Weights of a small GPT-style language model, trained from scratch on English Wikipedia: 6 heads of 32, RMSNorm before each block.
Each number is 128 + 32 x the weight over its row's rms, rounded and kept within 0 to 255. Layers, rows and columns count from 0. Numbers have three digits each. The size before them is the row's rms in percent of the matrix's.

# layer 5 attention query, 192x192, rms 0.0585, rows 0-31, columns 0-95
100:152122115133150127084153113125152169111115162068107120139128127125178062171097083079149127151197078118098111161061063148117096093161141123138102104141085153094081181165112158119126160129174156122160152168117135085139120152119092095121147119091169141119124130118098121134127158124125081148
100:077162146107154124154093137094112119130113094190122076073101145179083105151148134130098117131084158178143141067152111113104168158130128123127126194111155136095144076143165126167172051153187089159178128154154159172152115147092140160127118085138100103093129122113141085138142083152170109078
109:112139123136093125101104146132142143084127063193111135134123120151143150060135131087132097165188143112173106095097126165138127133190103099116151162174111137111134117113120141075192159136118165164170159164156168150119101110122215144143148200144146132120152123183160078087152161127177034109
095:146092153157117055128126061165151129118137127097097110107164152103088138171184123121155155102146118214172092096130181168151171114181079150130107193119141072095071140094087099177134137141085099133137154132193170120157082123115112155185067134123166034062086092149161147163102179124132131170
099:168154128105170096166112135083107110147165128060159106123096131093101141152117126150141118133060136100144187161155097084132159133049096151084084103115201083131175129140112055172114112142120077136133078098119127130130117155116081084084149104152123113121123139092146155178111105139102235113
084:134131112101129156148123160140149142107174157111109109089157116115175174130090114102140138127148124132108176169110139079118101094072121162126158032126131159131146180119086154106110116147117182121092136081082099154134181144151156123119110168158155163153179167093126128162143137080110102145
095:112177150109150122216134103114078147146152112114175170129115154140132160181140187105135119100073125114108105168097134126151159142051119161181120147111220117159199075071156103142130100144151097108117147109116121095101140133113107108158160101129094130095053141122127154115129097125142154108
095:112144101104079106116163138140143138069112128138111109115195161161164153096105104124148154114176085190108135144132122095134076062161128119157110067143100124172120179089098102071134139124147123082173135084110112131117178103160147165121127140074162132128141145089169133095116153088157053150
093:127106124133064080097180156158145146097137149123115127125138157123186106092073109117145128132176136154135132099090110155137106094161124084138101081143080123167093185102086120119086175103173141109162155093123124149108114108179164149122135077078154135135175124094130167118123180105185051152
087:100109133152114162097130143154147137104124172138079080107140117128110105112108109110112091119189162159163104133145108137144116071166163086157141117141122111062119172196124228122128185169120160169146091162169155217139120115132122142152125125122101127174213143106118123157103146108127097182
087:089167149168193135176148112045129107140094139137167104155087076106120103145137183161130170150075143092098135141158127133154144187116085176148096116101188128130169077184138084129127122174126129101095071155166105138143131148101107093104111134181140123166051134153131142160092137135124189157
096:156147088148134073128189165107125122115124109075109131110122150089088087165133127062188130132121097125136127164097092103106090065079137098161115093114103087111116124113138127148107131111129085085152179092148134093099158128151068069167166093135131198065129124119118141182102166115130183155
112:173155150139198099169143143147115154183120130042137118156129076112090108127155125149176157148139088081121142184117135145110122146034154151149096164126156151131168085113170089147121086134128130132100127094091097116109117167124032080143081115126086137136092112156084169136098089129142200097
081:091135116141087196056099130192084130108172075159109133119136183175191139067129146085074090143115173146117173087097142081132174088155111156112152112095106130062145102076109174094101163097116092164130178120148121152148173112136207120089119141147156106091121088102098077120161076138142085106
085:110136136133191192135154130096142063197127101109139126141184102105116084131174167173146157143091095101090139128155144080120152198150108144127108144113127133151142086115141124134118140157159091175081123149088050133169112109090144127137074130196075070136089136124141142131103098176112176115
089:157135138143151140188136125126053112153098102084105097089079092064114065164148162145158144156107117111143098148116087067130129159103120151191110131079211105161166117170172093148123119147073077097139129155078076107128164191111085061102117110109100092123090103123118129187067124094087170153
087:163104131144125137168141119101106132126118120150131110144076172146065076111115115146103162126124123107159107159143135116087099121103119166161069092138181142111086069146126093154167111113107095139044075050129120088146126160107054067142133034092138121175160114103133111172087165130064175169
107:114141157166144111163090141122112116186152147127114160138087129130072133146131107128086087093147116051137145143121131137191147097039115158130122167080168107083143108138123135155214154112142122116139139092108182167121145182105123058115132142118100113115099087112107076125117148105079178182
101:109111126095195107154135174088115152118108144181135119126100167137125097138105100104103092146177109129161136116095084182082131180119171114119145131127114172104124181088110125156174150095120085120176145062156182127113101068222098158116150145123127145111152129108085143180190148081108113120
096:060145093068053166114146124157142132078114148135122120149123186187163093057071129103101132109143142189081097124108117133121150139134074094144148114170107166111117160114161151092078129171148147152130131133075092155106071075131137166130147125148175142147122137152136101123196115120137095092
120:095120121121065086114151108100212101081118137095107104113136129159176097133108100143135156113163148145157118167058164111110103102167146115156119095190097124116117142130101127073092137132143123158188125093099205100111137114178096189175147122119181151118157131147110129113129158159141049146
087:102139141162060142143123124120116179158120192070169139116166117128131103122173186130145130151112128139134133149080134094138142102152158140147101112088124126157097113174078119057142077216112085115099077136107120093168161150131060210152091197149107104143133139102126153110148105213131160159
102:166152138148136118114146123155171146107133113152119149161152130063162150116071125179087088153080113201095129100129082116149143173151171141178140109177110115139171145121253143090107173119108083155147104176072162147135148140136117074125101177092157068138112141134078121118129124153145120069
112:105102141136176139135103133123097127192215073106110137114158074091150144096169085132106158134078102167115150156086106089123164111191167106120120180169148138142151087172090091098095088148160115100086136140178100100172104145151155133157097148190077095151118124097183196099096212131123145069
104:145098115132167120166115218109134143143109169096156158117175129156106092151125141201142132153115153137145137140162154147140106167120200179116183147059103134107112108109129075162110170060153142145180090146131120151152116108137124184115126144129073175131098101139167153177171095161116173137
117:091134100177133094111134071182114127131157073167125134114149196154111137099151098169086170169130136143097143110074092122125123135100136132106071157107196189135142062106179068157081128080176141148130086133077136153150210162136120125101169096157147109106151095133123190132136121130146151115
112:136080109066148065152106147092123164133182102188092147085108153090137152090185150101103119089195142176136126101143138143066193159187117162068172143118136083087150089090129080097144179135117169121158133105137136160117163161103167165144231104175098125134138119126066071117169084165134106088
101:173112102099109128103104132100095138095142085142175159143088137196134141094171120126188102150175150132132148056128174164088134087164104104114178110118141150073163118122141113119132121116177123164097133166157122118190163132092175171128113131072177165152107136132112115124150121113130119074
108:123077111153104120101116106131127163139123122135127118176066098135155181145076144199143139188161121154139156124146148147131119110153146160110142165097165132148107111125089085147102100115105119138079165086135188166098142180150067139149129101218094157117115101079105167153128091123164102144
105:139125076115153081072130082167133134176106146092149114188165136101155146104084126089163108111085075085126127145120102106072093092095157079221156084112119186151108138058154150127191097166170102090139175099158123169086150144097119098105112082082165182118171093119073079137136107101176089125
110:103076127189122159117113163114139103076122134092149105200112129145113078102082087128089157073138138118113127118117069127122141086128118134116112158181128144172127133127130167138130113098135055097162143141157203194055109177142114161083113109165165142056131118096158113140165136125174095108
113:142177101159111148108142207132133102123112152116111072106113126145201153092138152087108127121171143146158145169112178132131141146119122143144134057148186107108159104114126153127126153155132115133141124119113102100132114130137104120050159172149132146115108119150134112144160125150166179113
# layer 5 attention key, 192x192, rms 0.0586, rows 0-31, columns 0-95
101:068106168071143154127136095088106154155125198160125090161127059122201146149161120140134095081122110115179119150078129138151119095154144135133085110140137154078148141098064124060121158096121146169186074134114140110101163111169165136122136098065135150147160113098101132167208112106152080090
088:174098092109124111086120125166122118173067153123135139132131118182107167096089119180112110136105069077158124150094149144088105102094057110079073108084155109125113145133077146106118128116087153142128097122094122125159130167124050155090117136089110134154130134097135125122127178114103157136
115:196113133131172127141129107107107100102091066103103132102166077164099117130104160190104113160125130097110117178142096117140102159143103090154155130107027139082128073182197124104095178135106096063102110143124140115116127154095111126127042104110157097132120129134118123118124064132174104099
095:181158117123113091166126160164112093111123080143083119100141121117090072085125149129111100177145131039111095141142087076121122134127125108145118104138168112129099125207141148101129135139112113155099144122162122158140140128113074110135112171204150101152134147151073104103128073144168113183
097:089202116128116154106115139163124180135156171135162124158087116098108122102127120079102166122118138163147165067123101176150135150133132192132140156134108123201137139074117057184099079173175143156139135105149098119146107106106195160146189138140079106102120122161153120081133169087090129114
085:140142207111164173077117138066138204133174187150129093129109147175187092126176157128139082124173185164148135120168157194130129132139167159096139085129092122070143121083074085117116194121136115128163125091107145148123102145113162149158115128126118124150114156139138133155150159070223163093
086:091151135135144168094132172133151141156138149166134166142167100136163128127166107134097191100133140177089164069129130163158162125193139214129149082057128175114175124069141096139126125106149156169108128091138083086180187107145144135109186108141112148193101113138156129077136119099110090102
102:106109130139097149100136074066090148101155244115122127187100137150149141092156100111134116098114123093172081151175153174118131115159159109087107169175197127097105136118096180110146174147089130116192171129103122100145082108129141114104134134063153229136125159121083062182169149124165164129
098:098104129101074148097101064100127155061129188115164103102119163171155145112155092137154106113102139124144098151158170170078165119111137075095105167199149146113144115089087157166169151116076126125166181126068108125113087126137111121142126103084112153130187128128078122164113140092122171199
079:226116087117140104124133125180084124078116098132135163089110217101148098145091171094118108136180139151094138172098088122147072144149110124115104115173105166110080127190116154146101179115070142134143124157094133154097105136160093040121143153159155124126144135108131073185132122174155151132
085:094084116131134149168145082143100117196130091151094144099187079120110093141154190130136159070092176123117144162120142089090144144152111147134086101091125076137151140184183159179165140142213156184072132112161130104121128074108183162130125127138067139142142118086120199082121126133119087111
101:068170151115131117111175077104151185102179194143169079157117114151165169135166130082152070071156147138124149078144160176131160138166155157100193166136121148101111186048095121100137163124102110151154148158166113154120184110188178127148150080110124141099133113113133095120152186146090127129
096:064143140086115100130131095081137157126145153158109120190146080129147122143101098156126169072142114120149124110107140157143125137145103202118143146089150122196137152097116132144110065167125094185118143079155099100169152133160177205168149083128113111136133118186166135093135160100114081114
112:177147120171166093109150115113144155164106087116135098079184138126161120119109150116087118226136107102158087148169090114127151169101085101107086163152122117099122128110149165084095120111098097094147135136145133129130113121161115089120079187099144134118126143073123146191098042160166170163
105:136131143113123120178141164131112063197134104118134116099179106095103117126142152144100188127097146117115181128103072053104150132106074100118060105076139092164114099152177167154158108132236162126108113117152150104098132144098162145143131078156128149123119127153157148072103086118131112111
084:044107184107122160107142115162106182153172157123169113113140083142131165165153152157162114024178103120164131112129136109089167113205112138115119140115176126169172176053120123096124111141160164167109065101151123111127145108179146156129192102130069114179100105172139115068161115188136142133
105:172091153094103145123115145159148106168144139117143165152150141106151137131144141120091160055145132158081165091141138067157129111180146168173160159110104094152128113136103095128174109061168148155112125106142184132160172147142142129206141068132161131149074092139122174067134093135105147155
095:069126195092136157104151131103127116122114162115152160147140153078110126088141110139061063186114136155119078099179171099154157127120098186193159126074156147147142127132104105110070071061167108149140098122190119131165195080140126095170123087188119119125156098168118119087123115119147135152
112:163130141135129092078073094144140179069130107137137144108079210130176170123175141123157134085167149190209078125188194185167164131155144203113171199111126106100182117118092126117104093142072114125150140144170118144127085091148101143188089133138101161146144115163122108135121212138122104129
100:163083107181140150083137134101120109175122151110097086058136120101127148143102176125102204210124097102144115198115121099171130172117097164147081069124089129037130123150149128074161152171109105111118146147135151177078085113110110090097091131122153149088174095110131165173123149128170112093
102:100145134129083141118097115093126141066121144151144109142080169175181138114167096115154093117132161180188046134143148189137131133144143161133137151150116100168127168099060162092094170166125138113137117110143126185148109114127096147118147121035156151103179134121109106122111167076153111148
122:142136129163152080122147145123103114130162158173102083126129090101139113114182148120106159167113143133081206123112111044166115150145119175136109106125133057160197093169153111122091076145203108119122166142151149090118146108137150131178125046167092108147120110142170142071113130135111129074
116:122096165142150148141164102173129120184084073191087117139161054064124082079154134161078193137149107078117178154093136079106140098123162137139086124112197115111162132147180124125168164154176085098080141103067129093120102088111152123126116081135072119109130111181142162111089115167176135102
104:097166153162169176162180129139105062154124139064110130093126139129099105129166115126126144090131090131113212129095069133052113110155145158093139122126147053140079178147117179104190191134128156121108132144120120139117153164108166172148086156129123117136181139077077054156130121169125113117
101:061142108130090115137127129067124164139130078153177122145143113100116111135138125131138127115177142111114128142124120065112086106145211132084109246132137109105154099107093146186063102135114109143153138096080180163173056128172137140206154078109092168088100161167099158170116084117136089106
122:135120121200096129096111095154131125118106139141082078136119171110128109119134080148135136152087137138195057098147172119129156107131192135166130139148174109093131107110039159156104080098140132158150152200098064121145117117091127090153170122049104152174119131136153089170081162185197120166
116:123112168134112062155175127053116171058123054096086135152099188143113105088165106088131121141155141142128131166157140127105159146155122137092145111116142129113091099126056102091085153129101142086107161161136107116156099126112115194057119154144193124126117117144118102122140170115132175153
095:136139105127151131150132190132140127133093074105152120172108180157097104142087116075109102145099152150098141133164091130112028141087171132115144178089095181185102103154140109128122105120154147145149143146154097142115144146099102142094132177146132144144114159087161148120082114110100141143
112:151147130149097074116084099146120133091150067065154171154091128092186125116147114150128134142143111164125141134141192110180143081133145106108140144090160103133186082098079165134046040131124072139168127112112108110100103085174122116170167131149090151120111055195211131097083180139104118142
108:127088149147114151072119072155098131148166146148122121184167148119155101137101150146151162123111118100133121108113121140166092177140079165109139101144178170067105158083182109145206166133155119130114099081151132116153176130153103128113048148135148138173144073098140167147093105136125099109
106:168148127128133075129186013160136098113153148076162091134130090043181135129113113147107110140157126149115108119121136160138109094107113143217102176164114153060125145111181087091113085145147156131120138084133121168090119151133101093131114126152134083164138084165158194125138174149129170122
119:134147108113103135139199101136128143177075147100148159124130127159107076142109157119106193158158130138082127126145139091165099177144211142129150099122084084116075147133165109124090099130123151117154157142108160155173123117106119199103158112152141089048074104151123139120142140145185153123
# layer 5 attention value, 192x192, rms 0.0726, rows 0-1, columns 0-95
077:121118180157137117130089129110140090147204159079100140108147102125195118080095102113188080152155131163137151091042127158092141123180146146120105160110109138140120179074132152070170155111099113158149150103133150191152160131139153122100183199112123125107103193114162145126146144075177114165
082:180164124114117127110145086166121196124107177094099120102094138123137105086046190100158069057123097101119108128172140051105138096121097160132187123124129178105121125084091094070164115122075155195152110084105080115078151162158147119057166179127071205127105174149135122155116139162132089102
# layer 5 attention output (transposed), 192x192, rms 0.0666, rows 0-1, columns 0-95
073:133104123082113112110131107118126153109090095126135153147156078106098182104168159073170117153116125075085101119161131129090131111099105122129121090111141161193124147088087141117133127102128150108120136162174060129142136109114127094120096092095167143133088071137112116126154112139133128128
078:144181166121145106144144128109197139148101070126138214113114101192100121130150120107197097107133140096149130128145176104132145137091092074153144092125088086120147230106115156095138188133147137083091103160159083128169129121129156124119133193099157053125143074112150093149120118131108143164